config.yaml
norm_eps: 1e-05
attn_scale: 0.125
init: "uniform"
init_std_qkv: 0.0168
optimizer: "cautious_adamw"
Each number is 128 + 24 x the weight over its row's rms, rounded and kept within 0 to 255. Layers, rows and columns count from 0. Numbers have three digits each. The size before them is the row's rms in percent of the matrix's.

# layer 3 MLP gate, 2688x448, rms 0.0367, rows 982-1063, columns 56-111
092:121114123120139088135163108137087124095112149135134095140096118107120142134144136116095158132150162150126143116136095094128155091098124177171123161147131129139111164142
098:145113124172096142131184130116129147138136145107147171129175102118140133142168106127110132140114137124122109160121155137117118125080185089131117136117138183160106161148
041:109100106124143121141086180108145113135149125099121119129122164125110136107163180124163124103073090101093153108112158140157148178149098167111116139109107136126152149133
107:122132134112127087174142180105120106134135143162132140130117165119160120080133142080105193094133134136130109155123102098092135164132108118162099145171118131101163136084
060:119152154143165176163123156120135129091157178155144110135178172132175165105172128131092154109130123124150109129123146131167148167099139117144125132102079135120131094134
104:125132142124173137159116153096121139141122128138143168109106110147133149100093128148189139171129089132134130140094134122098143171170083127132130106100114128128139136097
089:158161116127129103132164095122089129120154140125098172175157137152103131169105147120146161112118145131128139098104120177083136089111140120137147137132062108163096144160
041:142138095101120132179135114151118154109149157101165148144162159151108132142152122141090162127098101132069132108095127161150165139080103112118134124097156146096122104114
111:115134133131105129161149133128134115193100141082171122114140109122107120183148129105122153113136182085183128135097118183124114150110145126128163154143158152136129147137
077:158127116100108089137152134125113143191125156117122113140128139120156163162111119146136174150119118112103148090124150126114091168102162162144117151161111124111124134102
098:144111149139095167170102143135097098142108166073105160125102121107095160115117135153154139123152130128140148144139118124135117148106109121128110109078106142098121159125
100:141126126113204096142122155156101141155159135122093128117144116159116159170123147085165146129140128117136142150117148142124151177167121130145176134106137117135070117134
047:128145139113135136143099162091134101163117155144138132122147163118083087131118110124131135124162069137101117118077135110188127106105144087166119140145143094141125135115
115:136132142161152137121107166116123104137135141180129098130140124134090111154167129102143135076150134114155100156096152156114113156147111113151116157137148140162125101111
113:103143127105153130149113131105126145136134139146157125133122104156121136163121207116115129140127090112143137164155127154138168129159153121124135139171132115121123115081
095:115136144116165115141096155162111144145150111118134160117118111130145158113109126095144121109151136130113121198111125132130153140177166119181129117090102118110089132104
076:113123112129134124152159152148154109116137134135125110150197135134072115124182133106132164109139107118155114116119102159154133137106083108138147133143123101119112152128
067:139156137147141135130115083102114146139093134100144117136115123114084149083092176122119144097146148161117115078127091108126112142170080184118127161153124101090108140154
051:115105139126137130128118115116141114150160136139132140117110130129152086161144126150102123149069140119130097143152132124116129174128109092197143097099129127112123127141
102:108127153120106122146124154135125085113125133112119124145154148112133121124147149118143115113081139109134134119140171161128098169158121146136158135149163128143125108148
139:127087104133138145095141133113154113111164082113095137146121126156146084123150110173150135097162131156126159077137147111155149118115143103122141102083141151134106158129
105:125160132109113132178116107114098150165101107165149107116122115130078163182116148109094125118128122122129134153122093094112094167103171117144111134125106127122139126099
096:124137185132095162131161134117103150110105140123134120125075079129127149095106093103118100136132156131155084113069156104119110115098136125110086151136155181115149159126
101:163119098161144130130165134133083173086151132112123118142155117121119087107096111157145160183104117134143137139106104119144090131103139149153092152137126121161171147140
099:131141098145127112131172113149153124157099139117124128133109082119132096161095146141147154139130137092135117098151151160100093126125138135121156153171122119118148169136
098:103150148113116154162112170085138129110084071107138106159108114132132137086083140128128119127160113091151134127129151131132138138111154161152151107122145140109137181124
091:137129130172154147133141136140128141119119158140140155153149114151089149105106060102080134119148088111125119090110146088129115110121138091099119136110116161105143167110
097:143174174148131115171122151106050139103107150126139124115114123116128133131117139160157169118079148132110161115163143141116127172120085153080145149154123122104107129133
139:121097120126091126102145129112093166118096184136128140136129098092135095094110152126133130137102121113069098099117146091108120112097094104115140176132096097088152123137
111:121139133137114143129138160123150111139093146107096113162121142159109144151125141150170119091143124092123109130099158149148139152134095099095138173112142147097147131119
107:131075128116126122148113121110096113147147142101141097161134107138090113168120139149154143082094099133130123130165112151122109129187110160141118111150131118112119127094
074:145135113150150167141151121133094135152114097107110121116086169109115156149124168132127136128154088126125121157134134124092147140128141148151157173133159125151156179156
128:123129106163123104126134088118108164129169123100131171128110103114168100056121103114150150169150157154076125167092129113143114111118112131177159142119158105147165124134
088:147111127110112086094176085085099121164168133130171097157152164128168149100145163128103119123122118148086138127125090089130140111177129134120109183142123095127098108110
133:145129135137140121126128107099137102112127147162141102123110203125184114169133158099125151117138134096132118149150128165093129098099120135101121140154117147117119142147
116:145113164125087106139142105134127108111104122106106154077109146136138132087124133144126123123121125157089123103147085137139092137116111141125133137126129153106149107154
108:155137116131160125155088141128134120096157187177157143141149132143103129112135197124105137110101126127129132136136109132116138146145154089097145119126100128108133101089
082:131132112071131124147148114115118134211120148089112119105121091136152133117105105119148130112101170152132126131108156162117124096137092133142137103167124118136115129166
096:101156126103137095159173144101144140130086139114173103106098159130142071097125103140152138130130102100102148088125123076113156143126144160138110098157121142160108134115
100:126130139149133110159114150100094125145176172144147121136147113109098150122163116114135139127129148130117121140171156165149134181106106146131178161155132125113112172117
043:104118124185137166139123123108125106179101163140129113095143150120139141159172071096117088154169152163167113125100150115122071115096108099160127118172131170113127083109
087:126090159134132131115118110148105116120145133123164179076082160109136166109114139145135151109146140117100168149115115123117137127084142167113140098124082123115202090130
125:140162134111145139138139096152152153122106119079174171123148161130116123101114122127147121110156101127117141078105090108119120160107140082113133159118096106169160116093
103:126149082124127142144115150125111164128110146147147158099115082115129160151140159114132103132149107159169102164140140137130137124154132116110121108081126159081139074119
116:137150111148154149078115107128145100143103106094111116117157136135125139096083150139116106124104200086082124132093146123123143124113095096134159129149135096124166134120
093:126141142091140125124140154119113159153096090157161134118081119123148144097157133120153140132134132133136148150149135159123088128099178113117117176116093087136147143057
116:180105143169135186130149140157137115137118113126123138115110106121133103105131173126157129124145101147079161121158120132164120088099110111131147107144130116115103137133
128:152159122113131115111109108101101128164130148157153126139103067123157140133145102094117130147117120130153092154129108129134092088150145117124105109118147152061127106149
105:146101124119107148111146174114117093156121097172155133114155097111134095137150113087118153094116151131153132102141112176134119092140134098096106118118119172137131122095
105:159161151119118140150122160120107121177123153155136157097147111107113131099090122074093166115092148130112120162113143180130130141119140108119110137134067148101127121109
113:158110128135138136153132114112063185114127182104164092106141111143089160145141134132086097116141127154133134129097136152140122152108146126082057150145143131122155152125
118:110163131144120129136117123092106173113112137123131143146135065123107129126143122138109094110137158113122097108111151106121108165142103145088128137153171135099101140133
079:124126177109141133128129150099145119139139111161146098117151133125150114155157137144087181111114148153132123161097104153114120118150152071088102158148109162124136106108
056:067106109155108151145126146102147129127134122152164094131122135098134137144136129126109120114098098111140137098114103148107146165143109121139171134121150103152132123119
106:155170150143159143098138144169086118118132127110125091065111098125150101196145134090124105109118134125135122150122116109114128123132128175127097090124169116143142109138
109:135129114126102110161133149119131131159114113134133096134130107112090116139119143132107142151122120135139132124131142160108146162151142163127136102149126124110142114115
120:146130111119154141158111159140130152107157099162145112098125111108089102097149127129170152165126117116139125166189142146128161136128155153163121109152106156143126086168
107:106163132111148144193138130090098145121130138154160091137146125119090156120130111137138107087121147125145134144131145096134170175082153109086114144152130114138136140161
116:130166123136168129092148130139126093088153107162131130126143102122087099126134149097120158128127162142147143191134112114140175075126124118148113087106126129125101129090
098:130140120112115124143140120144116139180115108104133112127119119119104113151157099110150106147109111121169109114128111143133135188139122132174145120147130105157115122131
064:142100187106132138146125122113124174137130124146105123170149099132128111155105135112149146155143132114134146107120118128154133117087166115127105123142113110150116153104
088:109174107152123113169184118119109136103165166114124101149148155094117150093078121140158137127138094100119135141145135117132135165105132159137103143104125116138127151108
121:120159106144161115168096186113147113138164132100137080165122122086126130113100164107132094137092164102161108162155161170121153169150093137118137153138177145109123100140
038:090111135126077136138098125102122111111174112105104124204140115139114149089123129153094149119153127135128145136138140105096172134156136124131172149129114127111137111107
124:157099095184184147104148119140163123057128100162114129162138163173146114096122141180152101106158114174117152103127180132126111108119154071162136117143137111170123127135
130:133163149136109134092126118120121102106131120164138118147121115134130135122118146119104138118119144079129130123110110117142164103165126098105134169143119130113134140144
110:093159150105153128141089156152096116158151127130124134093120145135131133124125147143104152112125145138129117178096133105140171117134140127151133126138116132110135133104
095:096174085159144062131133122156148148119086137136150116104133158162163144155150169130132169168111104077141153121075124153136077120104108123130135132112100134115135108147
122:136124108107099124103122076158097140132104161110129125136138113139131131121090091168122097118180152153101114135088137106121090117150124136124098131121125110106125118131
104:113177136129117103164147083127092156143136170115145106138122108095102149127135129100135129111117143089139124156124114092133110187094139143158135170130120110171125128123
055:143119151141109142124112196133123160123139104142106158168106110110100116146107119136132133105103140095175129123085143172152140133162096136091150117152107137126123163102
095:101138164123148142157127121112130156091129156126132080123110141148117091106151137113135116093148118092130115136075136135111152134150166135122138143136146146150127139131
094:163151143130139131126105189126138141127103100128113124120112120124134152134105120106110153148130104108107111140113081156106103114168151116171152117181142117124156124159
104:091166158120105103114104133120107136166137119101099141143111159135135159123132144132119124136121132097137128152132145114126121128109152176145099094136143125141164134109
067:143083132094143121154093160122079131146135170131120115055126139131124102154105100145132156163070119133136137131115108169155107166146163117143108112090048124097136099157
103:181173131131144104124154144088130145127126162114141137097127154091121139101146110071171110139127110127119123175167138129100127126110114152163106131114105183099156120108
110:127104118117146125145095169098138169161110137116144126128135065136065119118150161133176132097141143097138122119118151091125138139141134116159126099112119160100140150127
079:132129152129163147142148149159113116182133127117125114095094128094150128134101120103086114085124156112144160100120143179136146174123101121111124119154118098123097095163
110:158124069122096090144124110119089148178129150145134136123137144126117122163093098101100149142087121127114104157138118119121094150158132170116141164162110127107107151173
094:101100091143152173137114128101099133170134083133118143172144095130094124143108103139108119164112142120117141109100116130143129129098100155170153150121114105094119116097
070:146116124113109158118140138123169100116125164146125146121168148120165106133133081105130104150130183143098130118116078138100186140118172103119095125116097143119136153147
100:110110141109074131150151126096092120138138146139164086113128147094133130141154110118103104101117148108155105126130100066123077135119110141122086177169107124122142087162
# layer 3 MLP up, 2688x448, rms 0.0351, rows 982-1062, columns 56-111
086:124121146125124100124119130119141104119170126138115145131145156142099112141150089150114133104144160141114108099138128081162117090123130111108125153132087129131133119120
108:176116139146132153122166135151133130134137110141090130163152146128073149156166093114142124135118094110120128150149155132141102123162161126137101118093164154132127120098
040:112094127109097125114124129093085128105100118144105114146162118131134081133128109131169147167117119169096156107148127116119137125138126134082137117140127109114166153155
127:119133140152118138125137094110124157141154157113119154131152125121129108105137159162141139149109137138168126103123152063106123125125117101157135130146100123135122120139
065:162149098108188103129122123159118124142133123129131134204116116128096077188151169113122120107140126136101163116164135138150154115153116127138129136118122126132171168137
101:154150098156184097144142157116122156122115103134109130119094118147100119083145108131145119147090090167123130132115132144126166107136161137105141088148091097110151081079
083:124106119119110149119140202108094123092099129161116145163113133099139152108128159109133150157123111166149127137085142131107085125182136132124148123143116119132143153114
042:153114130119150130134156124155105161121082105102129103120095124103155120134150111128135133140111157097145122136147094100146102150163137148131147157133106154133129096144
105:048170186142127147121100134122158105139114158072119146148101110147129121135112145105120154053154139114128138158069116165116115101105129074145141135107130118115126147090
085:183103124133154163095112093116137100133110112105143114130146156131117160108163106125125078145160112172158133129138178124144100123098137117100127125150160119150153126105
101:160113122104175121121110138130136127123109152160105138161106113142127162134107125106122112140131128138115154128108165157115147132128104114129133137121145120082116115126
099:146134120116143125132109157144133129127149106125118185208117144118141115102107117139152126105135117119119143124114159137134119137100124143131123128129135104128140134120
048:121122175113091152170129152098124126094135122141124146170126105118156134131129152101149086139137182130186140120098171132106132141139097125139170154151146144162102151090
113:169118138136111120101109087160066163130125147106145142089111134147143159140148112131172125145172156145147146148107141120121065129115177122146126140105142135104102127107
109:103129150149106163131118142127120069094126116123099142141142081129124100111152125150098115142118143118127122124141141117147111115145121084162103140077124149098154140135
099:139135117111181114134144138144145135120147132136103122141083108123060135108123072109154135176146115121107137119162144174154139142165127177133127138136108146100094090151
079:141156129149148167153141106137142121138185132100123131163145196081120132112097115127133120098162075137146142134172141118139139122131123131112123163109089110121123101102
069:129096121140141149117134170137137118108133106128135166135164117108147088138145121148168130114163091111137110126135134160184139186104122105133107127108126121107158135120
055:183109078142166111122074112153089104139137126129114154103161123142136124182163149156150179088144140116138109105112169134157112104064138130085133096115143108145144126118
099:146080123095110127138129157124155128116170065095090166158112123094083117073118144138135147127140055103124155117156129153118182129133106120134125136121096137185129129113
134:050136104154158132134148099136129103149137138147132190092107150131149139112108099134184140105145111137091135172138128133127132156121109140118115141122119114129138152113
124:163169147119120139088113124115132123128144109143114134129132132145110123128130149138151132157112171110114125148115131175139157120191105122151109143136114149126160140149
087:126125122133193140126127117065139139105149139122134119122146107129159126126129138124112114145119137119145150085097126112115118141127141130097071170091116148115153170135
097:117087133144138168130105120158145102136106151149138156101100085138095100139158148169096137106153134134153143098128130131152088129141116124157103154127101116102123167105
108:095101163099139135142142131107101139155099124160138145100149118090124118096151135104129116137101150125104125118122124109121183134128149168161095101137115138137120108106
092:129108176136125153101119098098069103074135149161132130105131097132123156149141133116133116120146101142153114144094102120094129134137107106119110142109147098115128130113
073:174143160093128116176143143135135157124147119127131104137142134146061105146148094102126103117132127134156137180159183128134125162154123126172098155128164159142137089137
089:111130104055142131125131084129164106158115158155145141147101083133089122112144111048139129093145140145153083178118120133127103111133122128151158100112090120126136161128
163:112120141181141165072115116156169159095153059111118100097087167152105115160140116139136133161128120134143141139122145156148121114121131122124148091136125138147077155138
117:151142146153103119165156128086108142081099202124124140137155085109109137122107125117137137140136120119097100126111174131129109121128132084141083171103124121103130134119
100:120119144128117139120106113091117140121159147099129114136120151138149155148158133131091154168114121151098114114117103151112144103161161182145123120144163126120118105120
070:108141148088137151109124115151128123124134126110143073109151108165101122140154120127107116120149146156170108110088135143130124108102158127131090120118180121150110124115
145:137110118183127108086116123156174134094155076125106156151104155134173121078129085133134153139139165180095115141120140124136160101139127096147164113067142120166125108167
089:171115105132163131100115138141103157131157129130142083110135160159111118132129124156128085140142112182122117127152099130120119139130140157106087152122140098152107154112
123:143169155140160142125111060119141133068133098154148155128164127135189158107097155140153148138167120100113153126143156166150124123123132128124070123099107118114137122125
119:126148178134150138107133113136154164126137128128130168125145146138115139068132122090085142149138113128124136126160168115132165136121137117157133123065146184159141152116
111:122104122128109113125087095113129080139167151113107142104171146128117124131121148113153114080095130167153138105125128107131101131162142141125125140141141096143141101140
084:084127079092073084102140119135134167149063121132114122143118141142150152116129140134142109137114114136144111155104129109126169113120141140127120106123096110126112091131
075:150150130140158134108112109163136110094082181105124086111165152145163107074122137167144158145100155109108122120151144109146138100115116111099131134143094117139117144105
099:126135131130116135102135144150131144084097117126094135143125099137132076116099140098109139110140155159112125160088108139103087133123101151142096140124155168149147152128
043:099143097166112128130118121143130100155150146145152158064170132125141142135148134166119084126209122125135171169099114141122141142109125103143160139132103135143112153124
088:103140119139140103154144119156092154096165130107145152115125113124131154090101104159196125126147140101131106128130136104119092185106161160159145129129127165124146161138
126:156132153137150138128102113140159132093089144119123129105134179159151124115134115124143149120124120142090132104131144155148171091105103106154141101116131084161192098103
101:163164107129131127122156134109115134108152119114139073147122165138132123147106078125105124147117112114120143108153134115127125097098153140160127154169143138154152188144
116:095122145125145149122103096114162153117132109127143110111108154106123124081120132191102128131133144129113111128089117136120142186111129123153170145141138114139166122110
080:102153164111127111103111114109142164088108145142122101151145130171117123156096114116165171143142151132083141142133141154107098157090150144118161127134145135162114107141
124:102129137144155159112147143123118136082105134143127143125126151091141106084097160137126099147132109150100132121118149094114143146205139094161129133145114134099145121166
122:092132145125179115149106112136146111122140118148143174163104147106101121108097112159136121109143136109120153122151126134128106151080120133120184155159100082171151158103
112:128092101095080135136120113140117169146119102122109153136146037135146101178115142129125173136122120108121135115092118123109108111148153088138103147135146119146105150151
111:143144126129144110145140140109087139093120132120112153089132148149147125144140161128124146135133155144129150168147135147139092130108141123155122089137069138163128079134
111:170109152111165132173123166154128153085111139132147113139113117135133134108110142125147118117148088123138122114085135109139126175118157134096105118096129111132170097114
118:150126145124088133119130131193140075111160094167141155153104110117134147148121119136118110139136141148140120131162128153118097105090169108152116136114088135166124128125
077:137135108118160140133174146143140111146144109120090145154117134137095066130160168152149128144119130140066138084138133119147098146137110114093094181151150109132146130107
056:141141186132111145174146131130124112096137136157109131153136188122138087150133160141131120109128127145179117100126141092136125154126114126108117120106188098157178130109
107:107168122101166132141176128152172097150088110167156152131099128148156140112110139111098130126120166097144121108100109117129121126139096154172147128154155091150121124141
115:094124163144140157119110131103109123141147118116144182100102094105133102089117147141146128104173126129124133142148114122134132174131130128102154135106127129143091134114
141:106107151164169157118128134171189142088109107133105110133138134126122096082150102152122120118131132152100159128133120077146168101119128116140158084091110082159121091116
105:169117140123148127168140119153104149114157139177146102147125139120068143127145127140137175155115103128141127088158134158145143142118080104112105153134133169138140155121
116:123116134126091116114108097142111124097118170145076149106140143151153155143123107149119121153156119173094118157128143125135074104099170102127115123099108131113139122156
092:134119097131086091124121128082119131171149129114084159122118117126112152101077086159150160141129121119115118114155133079137083108127123095168101109120119098105144089139
081:158090137120153125136141090132109145123181132103159141128131114133116128124112107144106129111118105146142143125144111115173129130124102122093133154147086146147107119153
086:142162112137111174134143129143130117088136128141112116119114177122192126151115113111149120147127148115155132107134117164125110162126121144119099168103160126134143150160
116:079189101113148130131149145110153141157133085108137110170087162119136097123119122107106149138117115120189144137101149140123153119160149078134171113132127126180119109127
038:115149140097102116129149148090144133131130126153106083116138102122095079117166135123099111126081085098122105099071151175095127112175136123120131121182138126124140127120
130:146112097146104115135129112139124105120109150137132094140124126126111108153144124167131075177092116117081107152140122155136167108138113126112083177101156104119175133137
125:166103129116165157161139180126133106121119123111132173106155100119122133104135145129140127094133091079136123120135140165154138132082170102138129169143103150162155145148
103:120152138127129130118146163135144170135157113114134120064135165160153102113104153165174147094104176087119128156137126140140130148132125145056154096146110135147178156140
100:123107165133100145130138115130137099112120112123130124145098112140179147099126120085128110100075159168172143107165099102117161123138114106079136114120124128160140101143
116:100156164150128122157080154107175130152122115125132118082099154149090133153109162094138138062088125109142123114135130152100169132143124158120180128094119123149161111118
107:109116112103126113143115108141114145133136101087099078103148113124169149123119143105122136100115145122150110118124148120117131135142157133098159114182144131148137101150
057:112136149145160132139134122099143120146127112133135152145146164126095089155139138101089135136109111120109147114093141151118135131154131119075133164143123135125114125095
103:120140149133121140129102165161123127130137139104122110142146166148152112146131101133159091130152131123139122148109113143134143121143122100110089129146112107092133139118
089:152137082127172164107107150142158086152075126113139134161165104136104148104148099111129153092171145131153157083153120111152148106096089083144128135145102143103079126156
104:086153101163102148100130096101135141106146141135150107138107134116112099114101123103158114157193069105142125169126164160135153105097128106148185172124124164120106170135
074:149123128148136142134107119139054133101134145115125152114154122158145210136108134126123134136132107132105114158152116147156101114092116101095159139069149134091094145120
099:128100149130143132143125134123118111120129100123134063106138129124112096137130114138142145142104118128160129148122156143137105135125141152094127171165169136104136152110
102:096139105164150161142128113158149162120109126119146080158131135126091163138151153130072117155173134107111137104118165171135167102119099120129139118119131131122137131118
075:103130129133159185141108151143138097077103129138140080170134129100147112132146174120124105069170110120128137102125168103144203146135110129093148148126150133117101143112
114:123096147134124161151122154133119163129094173120142130129117091119131125121131120096130101126150155167098133132138147169147133153146115114141127143076155139108065124128
090:113156140146098112137147090109128130116175150176142129076147173147131180092144133145131127123089118130163106144125105111132098152105124149112110146112151136125180093136
062:117146131139108123150157111147141130121141128127129096186102130148143153132146162129136089131109158131121131104134113144081154126162119153139126173160163098127114145135
# layer 3 MLP down (transposed), 2688x448, rms 0.032, rows 982-1062, columns 56-111
088:129144114142148157110082157126170114174112138116141164157180132153177133130120123160120126102117118141114111128137138125135102122154136065096115149116124151109145122105
103:103146145106166122144084127142083130091091135161164113112096115115130111092081151101125099136154138154131154112124097122110155121111079152110174123105099130118134132125
038:165103189103130138137134174138097148125141139165194159166121133111150148093115135111113119162124118116092183114098169104138122096152166163120130136087141127127115157102
131:114139133143118132119131098109128154161142156112113144130149098151129118106126149173132130144112133122149126083122137079104117131134115110154137127150124125142119115133
061:160106096135130091142146135131087134140176106113137154113111148140120169185125141113141144167156148118099121122142149114125087165169121135090099111071133129061127143138
102:150143121169100076106161129151139133109114121145107115109111158148125105110151126111126125107077134173128109125120126100101156088135183132130111132190105101130132106064
088:165185109145154143118146140142092148129145127120131127153136097128114105121097116079148137089145138115132075111115163099145120112154150133139186088158130115183127134100
039:113186169102133099112133120133150150111123121122122123130142123129125130150084160127132129112109152113102138116113121151135114132136131138108115198101160154123130113118
097:096123153129127123142107136145117133119119126119128133131153107122167118101101153156113124124108113135159231121121136101142140123139133079102155153152104135140122117083
079:158114094116142166083113098107131146136053085090126092135128161140136128106117127124110114142184136162146097136133136138117068131133126176126155116150156109135148112090
100:132147150165154114091117094155156140144104120157113184109114120164152150146146134123122157131123128140138173115112145181178120120173155134135111146167157126110158088101
101:137113129117110179138127137120141117123113138121158129155099133085158140117126119138124083141139131129130117120148116129125111084120153142105084096159150119117142141109
048:138125079159162103136108156113142078143142098123125105118141126112130129113135120154129120176124149120107158070109155129131162105161119109143179156116142095107102102185
118:170134162128151110121136144115108124097111089127112160132177147132124126147147092101122162090170165125120120119109162117093090134126151102142192121101124102163157067147
113:115128157164116151116102158144138071084151143117104146149147092151088121128161136150087121137105117136119077158103141107142087119155110080179096175090160113108185142128
098:119133135111133147123146111131176094091088154164133115150132125116070093118162074115151092161156102130129092067180134155140130138135140144126122153156132126107170117129
074:112077138136118129137135152132117105133136183154126108112157075143067127116157092135098097187107141107132125159104130142144107185150142140143118099094164127135110162111
069:092136161166091108133129125169149084106169127131119148141119156121125110156164126139093090099078102130185133135122137114134123086110108141125152146107110168135147140116
039:114152087130127141108141135156114126113136095137085117111153122170130127135148145199131159096132120128112200102135126124134132097133153156079138105142155101143122084130
099:176088115090109118136109114146128159129156086131090160148131094096100095126136120145111137149166087143123145157137142117112193106107115126177110101105096162169129143115
132:196145154108106129127115168126126167083116120118114096143129105127118129149139147117082125158115131116163143061119126106138117094130148107143147114133124136123132112138
129:164164143136119114082117126117145135135130090140105145145137135162128111125138164130138127162131145118106118151114125162137159112166092102153085142133125150119151122150
089:120111107116173115111112141103177138127168140119143124134153149089139115138135160127119153106116122139130170116162105166150121154135148165075115152108100094136150161147
100:105113158110149131130097133113167089136126168178160128132102118141139135105127151128120134085121154159128097115114117143112144098119065087145142137121113129097054145123
103:124120134105142127126182152124132137154101142166140132117156101143131138119165140126131120136084137144104145098153116109139176165106166138152133117126118161117104154099
095:124120185130153140131102140118132125115090081167111146126142117135161175097106121129139116118198161127148132132115111130124125126113171160127135099114131161103154150140
077:132123145156137144145146126154140155113132155137139131135152090144090105094102076071108126118150106113122105113147130088155140144153160090147102158118105141121135137126
089:145164149145142118176124122127042135120119177140133120141112122124072139108128117093132150111132149145114119125151106118121118148097087142111169085141124123104100129115
123:124145144186151135140118136114176117125145099110174103115110171154133150165139091133118127126138115130169075164137106166076140131166156148127106088106155140140114142114
112:134123116145107154134102134126142100160122112106110163141135173146129134139154126116138108147132124108160215152143099100156151169088117142094133126154130152102122138129
100:144110124091119100106105146080130145157105104139102134145141151161117152165132116124060109115062146129099156136133131154101111139134122185134134133119095104124125109136
071:094201194119140142117135092149191145143127179137125119124098147115121124131102104114106114123149142177187095153131109128160117164105128095157117135152161145095118103161
130:140128142081150140117127169142163098121106144154098094135130155135097136202157153109106117099094129123177211092143132143126122136138165112078113118131115143098108123109
090:142118100120169156111112175145155129112114149154107169141136135123149112108095144182122106125084107138096137118134113087131117197095119199132140156090131124121101149152
127:102102136123121124144166130195120156127121180103122132155114076111066102109120126115128131136100128165128130114081110099154106130188102128151149124131130114132105146122
119:145126073178172137142118140129148139156107104154112133155129117129140131137118127119142132144142131074153124119115092132128151115128163123114112116160096081128119127102
113:103099122111122134123085114119149090148144156125121116103126123134087124133118124116132100065093137155135113106152106113137110107159128106126113131126155159110135120120
076:097094113088095118094130143158127171142079131162133171105128120124138147129119133113144098128113115154124184127133133148124109131144154089102145104119105157124097102102
069:159130143141134137121077098147117127112096173139098127115179118122124120103102156133109147150111158139147124155140142149091116094138124095104132180077092120140135144117
096:112134127131142127111117163133139155066131120116080147127155100149122122112107118103127101109137149152108101176107143170111102158110111148124115156129150150155128141107
038:134126122185114112182131110120114095088165131134112110146107098136141134137136105104135138096100115114115092127113122126127143120124143149135092139151151112149120123143
088:076125107065163160106118127133106141135144121111108130115121127140118121124153122139128090117131108112117142098141121119138166105127108107145115122089097117134126084146
130:118089126153129114121094154105103115141149135197100105144114113138127123150166132115131137156117144123147149160145146139114164107138117178130124091148158139084093141159
102:123177080131137105140161136098095150101137105125138126128150134133165145132135087125105134152113079124107108076115150129147175092105147142145131125122119135114124145130
106:104113142128126153142130175126096115143167153165111135127117101138135140174173106122143124165147099119122207126130166143171141070142146126098095124087102144108109098141
078:118163188105119129103152142165110177144081108170145115115139121101151154122140147086157157132150145087136139154125137168116088154088177125119118164140119145179137130088
122:139127124132127120149099076112145127206150124130132137127130108151100144169138107113131131116127150126148166138147127141149108111053114155085158141117137120136136140111
126:109116135105130102139107095127139139116133111154148116179101151106108114110085120147155105114139121120132121121102121122114090120112136134136188150164124092102160137154
110:144153139117147152130160186115139074164123124135152108103155156102142107116138100128125080112129129144172081110142103154166134118122114157105131092129140166125137107109
110:129153130119140116145149134122065141078127146082120137094148154135126128157152157129128124138120141148115128177138128121137088134124139114160092091141100135154145094122
111:139149060084157115093140130158135120121143162100118135126118110158123117117122130076149124093108121131146156146079125153143112168130151137135091119109136121170120123078
125:099125166098127152145154146132099150107193126162161148096147069134111151104111147156131130105113131107134088116100108165123111141116121132117112102119121142160123127133
079:082144158128125095143098116181138112124124152130096115154134131119123145099129153093182096087118130135140151147168112160101104151102126144161111119122144125082139160105
058:118163136137067144125133129115145140134146144133147162133132111157117137084136125059144127139150120125116150150135084132061030104081162142084144113104111151141113119146
106:141137141100139146126146096119140122125129128131137101123109114090124100074132115134123124125145123163118089067165135119146112119126145119110124087151148128126137122095
117:118127191127157155122121120093115096125151096110119146128112091126154110073123135139137129109177127147150140160139116127139130181117127116114127118111139133167083122101
135:117130128135112116078140097135137121153104155105110139163114125151155133137117124142101114091147150142118152086084125107107098101125114112086129159109154088111143159081
109:132097093109115110147143098169105135147175117171166147154098148112118105130125116143163153134108112137129133147129113145117123138116115134118109151112152107153155147130
119:141140141083131161171148133113148106166086121142151142106149110150141127130122123119143119098088092130162121124101125120086133165143102161126125162134108125132089129118
097:131128112140122136195153084128139157173097082148158117142112100108083128120138104153153148143101104143174110111133132126132140155142104098170150139128117111134131131109
066:143090124133156130093139106135084146158175120124120132151136117147114148119111098149106124147117106157153132148146132101170127119120109113095133173158119141133105138128
083:142127126161097153149136155136156119161109119152121125143098118101174160147117119094121109158090146154155144114127077120103103135145135104132120154120128134141123121152
118:124163096100128143124148112100124135172088092141115154169090126138139097144168108117103147110152102132157140084114115102150096090167179094132180072165133129165111129118
035:135122159119131128140135138108125130122136125146137131143144120119148138121149120161104119168145091135145109142163166096096142101103131107075141127063123148165124147127
127:119145151116143142121110145100125143137151113107119156126167116115142157114106134097124155067172137149171148101119137098123069154125144126158170061146104142126098133124
127:118101080123089138104083097128137114144139092111097126156107150166141166190106142146117151164121173124139157124087123122130132134151147122128110128139119091100116117141
104:124157121117124167096128169117144123145096121136120160109162141121135151082120149170162147105123169107123144125103091124144145141156127109090179127161106152146169176119
100:181113143128120160141125119136123111135115150100097129122127171083120108128115109118128129103138156109120121165131131126125135151152167115125117104133137129123154144102
110:150124136142103132104185113119068126084149130076121144146173169144165128171114123171128125128136150117154124094101116125137109131105124074118137140140107149120140115166
100:118119113117132119134119108149113152135138089088092099116138110122144153120114132097127115098120152119154132126119143107138133146145158128089160108172131128145131121132
055:104108104133113089137133128121116110143122130145132146123084119121158102109143110143124104116165092133142176133147157131087138100154175154098117141133150133119130170107
097:142102171156127132108126142170121144141157123117102142149125162115139121137138128156105114145142151150158145158102131117116133127147141115136102130132140103094147144116
092:091125127161101135127111085123089099101174132140139148130111105108116108152126160139175103111114150127169146133129146104119133124119120132075103141095128119141106136160
103:113114125157132148127145109127131125110178143136180106143099104134116101112099119098118129161174110121136109137144164177136140127117129085134177173130132158102105157150
065:147125152153129132125114108143072135131159141120118132147149128119125136154133168129093137131131178118110117152164101114099090145110111101087140145129132138079087154094
100:135137160183134133132149138109122138114139135103118081134159135137129135120162112109138202167104112099136114153130172131153130135132109152132110165123128136070136134115
107:103156137154070151108144080183104108097132102149132124153128155133162150178117105139059115181131128142120162109114133166138161127122110133105128118158146102142125136132
079:086114118128131134119156117146140122069103144145169133143138120122138138135147147126130193124170163133139119132169123127182092162144161117117195146137122163131188149102
115:145078136124148169122126166125091181156130156123170127112142121147132093090133132115153139150156139148075112163133138165126123135122145125150112136075164142129085109152
091:115134117157142128130099143128146165123135060142139102125146134106078129140142128115120083126134147143130124145111102122107177134098106165150133146095108116069129120124
063:100082139152136149119121130115088122134122120120144107122084121154103165132142159146140152093111105103149131106139138130149098126121122175152161119144120151137126092085